Weights of a small transformer language model: 3 heads of 64, normalized values.
Each number is 500 + 25 x the weight over its row's rms, rounded and kept within 0 to 999. Layers, rows and columns count from 0. Numbers have three digits each. The size before them is the row's rms in percent of the matrix's.

# layer 13 MLP down (transposed), 640x192, rms 0.061, rows 623-639, columns 0-191
005:496507496495491471523498499526467525465450522506468472524506510490491486523507534500490465538500524423506496506467482552519545518505484480507498522468474535457545471464504520527464510521464506507478484486513488495506498505507522527523512475488484482487488500496509501496522451460535516501533463484516541527485481476502522487490527506490512506515465460499512509493483479553528535550474490479506422509532501513531506492528520498524480495529524544535513519530465471500496484500545524488499439507531486519456541537510489542501502531509506553533498514529471490518500517519481488545
004:488529508469508535493486514463516482532501548454473529518498503512566531523477461485499492449506528570473539497511485480506471534535501491468483478486486514482457518503547512462494497496511492450527531507533492481504494476490490502506523485529452503474497521472460498460514477533540474502517511527494473463476476496490561524512515477478506505485533510472485501506457481491506515440513509513452515494492496478533451473504502546499472456494469488471466535501489538483499542493512502517524495488478506449514496508489492476536495494537481455505457522512538501486528497504508488489
005:473535508541536481499483480534530484488553488496548482497537537558475502480540477487485483493490543585456481493513512467519517485522451490477511507520574504484509513512515504464516477434496482488470523470511506526491495485490504446531521516490462500473475504505504467508469472527459480456515512504535457519515501484489504524523501471488488520495518504506512450499506493516471520485529520513475508542466510519468495472510472495492472504476493483525521489469495486506499488522546510469488506478474485515502470529511476501530496563492512541534507520479475492474544488474505503481
005:462517498472486539472492493526516501522502505477512498475507489487506538531471474484500490492512547506498508538515470460555500513521537502447492501465508479479521490542496518540509474499511499508500547521530458454493474499533519511532523531468531567489506490521551495427495513500479527485473508508462502529494510485492527512507495507494492440501497488503520484469465485502502475482459501528476541469514494549528538539485500485504510521506497466508516481467549525552469527497476466489505500535519492513499513493513462495517465472499493440521504538475522540457538494507471512508
004:479516477519484500471446531503496495471544507486498477496554541519524478458475516507535487524517528487501501504502474523518520485513468483505518476532485477436521499503516486506501522479478549533500518491488494487500459496475501501504533495494473522491524469527488485493475458530507502453512534469474476480505525467487523490494510489480521520520507461518483475503479511550453522504517484535506498550488469493494453458521482448503512481521511503529504489459468478527509462468513516485447470439478469493493499506499458505498487527498575537525488466475514470459521483449513487467
004:459510498479497523439474514511495464517512504467490501457486461505526547550467481497470542492511544514509500492542501467523473542506524516489465573509517540496507519558473500509494477541515499499448529490528490478470519465495494513518508511485502500531535527501489485459503537502499510476494490497499510535508496478502493491521526488494508508489542480514515484536459489510517478505485472539480546458505549532539537516480506492507521541486460459469499460467514534528499510529498490489514536569490509517544508522491514516508495505494489502512515540468526521524487509490463524453
151:530471511527478533463420473504489463470471494519514501464487524500496515499487490501466516472475490521446512522512516468498488507529540525484518504500509483472569467507472483481544489540455496507515485522523548533535437552523516477508496472483505531500514465494502502484524529490433532480501466500496488494477470488547490517523467516493518457502492478505523532514464470530509505504483491462494512503496509525518512518482525495485478464485479483527485482509494465502433481499508539515516473496530529489521495478501482501520541503447456532490504536505529472479521489511477499511
154:484483506491520508513502510516541520491528495499469505549479484542518497522501518508482502537518473497508499500485515468462534526486482468483524507500502486494491528530523474493519463518484518492516531506514494493519520499481487469492471491522482497451496515533488503487503529449448475487495525512517532505547485433497490486539538471540469491539522516472505503484512487485529505523476476527448521517477521557514507472495486484473507539523471481479495479476542449535498516503514529525445522481478455486483567478496557520496524528538489514509456455506452519452488477461496481503
005:521493489503534501525480568482466491514455494463480517512486491517504515491521468497509492453482452470502498514554485495451480525488509471533490505513475508507513517448482517513465498570469503535478516475493463518532524518518533456492502532531500430497468517478536506505489479505520505512510504482536495488508504501518499485503510484492551495522515483531522518478429464470507507525475507490499488520500555514498510491504507506500532513490498540480482477518505469484534479479534515474449467534522489536500565480481475531463514458523524544485542525535488525486495493509519497512
149:457493502486516521440493493487477515522534483518473513496528499480512497523541489497529491445522515507494503502487524437517495491547494511473470487465497488509527504476431470467543475519535487474485464526489523440491512489467526525502477521506536493450508505522494512476509465488459524516487493496515520484531490499518516507494493497480539485494513502513459524452487531492487545450473491534472471508490489485490534525452493532505477489521466474495486522445507519477482520500538508470525450503520516523485505505460536491471551518546476512497487542479484493503511497473451470474
005:479477478497460503468505538510473480490502527493456522518473502492520537544488525531482539538463479470515502499497510503488457479481511498515487548508521532462510515538463494527453495531521484506432492489535497472486527512510508502514489536496496476542555497495497497460488537527502509517477477531503536498521540511496481496472556502478489518519532481481525478520520518511480463516479499493555546488516530498561493515535509495532560545544500493466512464477520538513524490485483512480503505508528521471532502505486512502468518484445514508486545483461515528517490489510461510485
005:543537502478530498513487460513523494510505517528515510478485531526496466476555497479521531444495459533474522469495496525506521505515493523500511473476505498526487503444535492463504508489480508486542529508476546520488512506492478474497502497491482502459492483509468517510518486477487471507491555502479459465472479519518502489528467491518517524472497512511499559540531537446539489479542498504463518491477451477466478489507523528480484494471493504491466504509526505482530543555522516554519518473470477461519475515487525500530491478525450493480477501508444453511499493462538475488
124:528504532536466524494511476514520464463518491507509512504503495518471481500512532512495502476560529519515533529466504518497476499500451457483520482507518503523451462491495466488481503487508429487515489509469490482472483484477539481478539531489479472476472476511487462537465512493521513513517526499459513479472510558478503507523532467533493513521517513514468513485533521479456486538497497506488498532492512515492502460514458505524471520496517505504491508527519515533510478500475505510476514559515447459457514491497486478499508512550459450574523472494493503544473457485473485467
136:533489491519482484534483466491485542490484496511505496472472443508497505492515496488534479485520554468502501461521481486489507499456480528521512480461513446504492519483479451532526498498517534502520476480503491508544500498508504463470465475482476486513455514473457495484539518502510532527503514486534497459485490498478486522456514484543504538478492526486520518524525419495503518512515477483504489440546474495499525510521505451534511528494499482467521484489540534515459544491512476483554495513459495474456491500541475531454509509495495544474529531515535495497495504476500515464
126:530519526507509499485456471475449475485481461526478519454479487537492540453462507535513510528485509489467478479533508502538506547452523538571508511487472524520521485466485481484500476488512494542529516475502534503491495473485526490523483507520513513514476487472446535525548484508501470514517502465497529531500515473488456492514523457528499509498541508503475459538533508494495478495435513528508503519518490498554525524519478513484528484462518520498513475530518509513469536521507537510526511484459529462465491527519520519508447535517512509483468494505498467503503528484482478485
004:476480500584514504503488523502502511483528483500510468515524516503496467495511531452513474546514541462551490489495483548501523450501446477498522486519483473511551521517503505512492534462495516479506455459497478499508474471513540531483517486493533499493503479497507460511482463501513521473484492479523516514523471472518517473498480524504490502530482486499506471475504490585520573537511466521511441500485498496485489501522475488502494498488512504507507540495479473504473482456520520465473467512450495519480524527516511530487496520529555544535518477531501507458508477478517511515
149:453511509467493499513510498506530461512463441529495477536517509531506547484510484484482455518507497527500482509551455517517508469503533518515483495521527449485476490515512481523483486494503527471472510532497475508504513504529507471520500473518547503539514523510506494527465485500525498459495524455476531533507546523491484570466500492501469482499484451521517553506520426483513479480518533538536474499511486473524463521492511471542474495532499477491500498536484539497538491505522508516511463498527488512502512462510495496502457515487547511503473501497480479498531552450521519531
# layer 13 MLP up, 640x192, rms 0.0761, rows 624-639, columns 0-191
004:498498463528499480540482496492517513501511487493502455451482497489475477504489473544494479497484494537518483473492448498467471527490521486536527443463482473521503563471470503484511521489493492538500465504478526546523519473520466477503515471493486489490468479496497488520497493505474489526556479496545475515493490469526503465532541483509506578533482456527438510439487486514520497511474499500544461465457527495448478490538479505515523527528503488535494487515505503471487546525503482502513516537501526509493505500483494506481497482506518546499544521511538530515525469482504487504
005:492511509532487486535468469535448522453452506493477505498522487496510505508497465545453528518491494455508516481517487517506509489511503517525506521463464490488496524500496480488535499498498489483523518477505492481522473518538484515503520528483532520493505481561497530496508444500483495508478496515516453427470512519473541475538601491501485453515448505514464553483483474513481526460488482453537475521515540489521501509461481491486508481513487483460461520503504541483500535491483542525488492519475488514519498513516487519507484492489493513503499491521502513465435498523498524475
004:488512459551491501493495501453512516469545490493527484459456518538448493514494519491516485507525524537505509430516471512470521472506491473525530480526468535543469505501484469482485498484479514497548488458505528566483469468511512495514492480502466515492502503444489503521506505510525501514542523522445500512458503521544484485526520477547533481483460489493478453500508512520496512507521521477532474534511474474483497501473506471493499504534471509518505491506460516481451525497484519458502492502465482467505488518489536524523473514507546522458514491457530492530492447511517473485
004:498543546494496543544486483538460488464437553523526495496525502526496530477506526532485509523524499493511466500499488488503537478496485481532489473493453472499481507490480495493489479508507489435508504509525482484569517472537489481481507521513490537518513471528512494455516497460465513473515504482492509468499492486508525503503525503541522455445503519478503533505503473467515529517494506476517486486514544536530506518461523493475506524501498432457475483478473516500478451508482507514487490519474549496484525485531488481530491508461561501513539460522513517458472496514495480523
004:488511482539513501458452517491505474508508479547484479465440518499472518534507501474465479483493465502491501448522502545487537460511486452510480539506472495522492519474483491501505486499468496563529498458503526519493480479531492524526485498454484502509517490465486530498520442483534501515489555499508491514500507521536491485543509454508473504497450515528498474491530507505486520516481478478508451550491486462455477490456486459539503484516528510531520499483470486484478509519486529449529495498466486497516462511477524553462540505500477513484518501518503502511541451497482504514
144:495492490513489462490514521480502508518505504482486526440478476513476513473513485473486507537489522479497528525446487497487526495531473511482492438519483503526516485563594525556468505469505503466542511464531483485500418482541460477534499530492489489514485501539482517467501498504568508486546487518524512505523472495532502510515505506475479532493471483461490504487472530485522512493502497504496535506509531493482517512510474493464483502484549491517480499477490487508494542524515530479472498545544491507488517491523487520490505464520475499484498472467535509511495480477498493569
147:503521539520526493518502485524515484500508481474537510451530552477491506478470499495490519505512499488511501520523509503515444493515517538532475459502525523485509478481498486484448512491513471539448464505448499491527484540557506524504502512486488478505508486509497507492506462531521483485470487505499468480479527515504539483472490527463526500471493454482446444533522481500486524515500454478492475449492464479502493545474488502498518460492496485543511467499504526450484485482510481498500482541498492482513447472558520496499467483480480547475504523513518489558489530541501546534
004:512491527502544527507564508510447488487523509517489502521483500473505517475488586480480515499503503524519457489525503485494543496474512496516519498447532551516534509544539490531522494519467437513482532540531527508457541495489513553506490499489506482467514525489508482517496542478495514492493481530491524497495497479503492503474484512512471492476524532502536536512497517485501509492504504519518488477523471497483486490473479546526467543486487475524503443472512488502499461511529505472494531499554489497514463485505521512477499458491515507457485525499490502577509554514455467484
147:501509480519483511476529523509462475490478536460491497486485495505505479469487516506473484543457513501517517459528461550475492459480511526510518519498487487510490481531548535508479484460491455537496517492474484515522486534511493535499474539507494483520457509456514520506484536496505512495517495493517478481462465500505479461494491505490471523530463461485512475499507439486512492547531555463473494505509462440480478479519517477484492460492512518494517510508508504493534500470506461517435505494475496494508489515528505493547429515472520471512509472477532505496466490527509556563
004:481552486508517513471473511516477479512522454519505496543447515508499529527454524414490489432493500511472473504542495508448507495506460461462479501502485514513493485476508519486486493485519485546510489468495502490480480524490495526518495535468515517496532476470471512512526473464518520464464533485502512503533488470504495497501462478536458505460514502486492456526514524523530498516522496508462477519467466525503480515458510460540473492480495530519512506497442501488508502545511490439498489464474480483511513482516513531450511524472503504502490517516517472519550500482466516466
004:491501510477480472481488494499496517521501551484505519496526526467484496486499436573484504481456531520527483500447484484528485539478520537512496549486503494492489507490496523518481517488486545528461469564484491516543507505493467514466537463496513487483491515531500521473469528536497452523511469501546527510493501535510511495508513501480487535540442516493468526462478492503504488469450462533501512475514541501464513515531500503502526475530497487503513555512492492494512498531484511550532516542509518501497486532498498503521499503547527480508482510454479494449476478528526495551
138:485459446500506489507493520469514500517514524521478524506529523530440487482517504530509497458490526462529512496477515493538465514511536507481489515529489506456496503516509529508542490479522514521479520504490486473473495504501496546466463524474479490485555445463485460486462498483532504524490485517541496523467504488522535511437486518506475503459464483525492465540509497505470534467496434493471494502533507535496522545501515476517520473481502481511506496449499475489538525520486525433499496498550463500522520461492494489484493508450484522516486555505501493520491478471488529524
146:515517530505514522512476533476471504559458475440506511500496474505524499493488519469447511527500498500439557538525493501501496520500481473527502471479479471511450489522482518522511508488512490484531509519554481473497492514491501505491518485511487473547468496493485440523470524513526506514513488478507553432498507463525459494518506520493500508532509494526455487508506488510530504506482490524531480483503517494486500438524474540507508509536492468480546493446498477479509530487520499498477485517494499482508525453513537512474470525457509506479494515455553508447481491471508509552
129:506475482464529470527511503498492533562493521487477478552519528488505468529510523497502511492522457462502517519529500484500489476545495505467485490491469557493486529538520483470450521489507499507485491526520493490481497516534483474523472512507498468441530529516491514510463531493544495499456499537476517539481500536520548508491488544500479495500461489445512513519493521490506528511491497443448503489483457485417475488489508508528466494506503485494484520477526469488544501468485492515519477529524494496513514423482507495502493480529492503531540489483506535478463472523510525505
004:497482537505467522549535495507488467448456508526453523467536472498509504472508534525493521530523445448500486549523519465534517476526469469480491476500472499486524474520535510538519503511479458420514516514500462461518491453481490508512462500505503509486508496526498529494524487485484490479510534494489479457499504504509482487521506533444541462466554501513523529499501490455495504516496518488515533502499514501556529497476531503458520527509488501456492456503514502525483469454463468516470526507518525518481503485491512473499491477509513514544518496543495495509468491518498493525
149:488524517514512509497539505518501509554507549528478508472497469507471448495468529510537520536495516466483493500478569493498478525473502488453512544544469577484481577489533533481536497488527497552494524463547509492482499545528487522508497502498441474481536490490480537491498481521496524463556495510513433495503492515527483481503447539500493523486529478475477490509517519468492524506492467499487513514490490505522509501515472504483487490478482534525541514511495474524516526487459490491502536498504510496514490505516496507499534518542461515490483499473513471502486497510548508511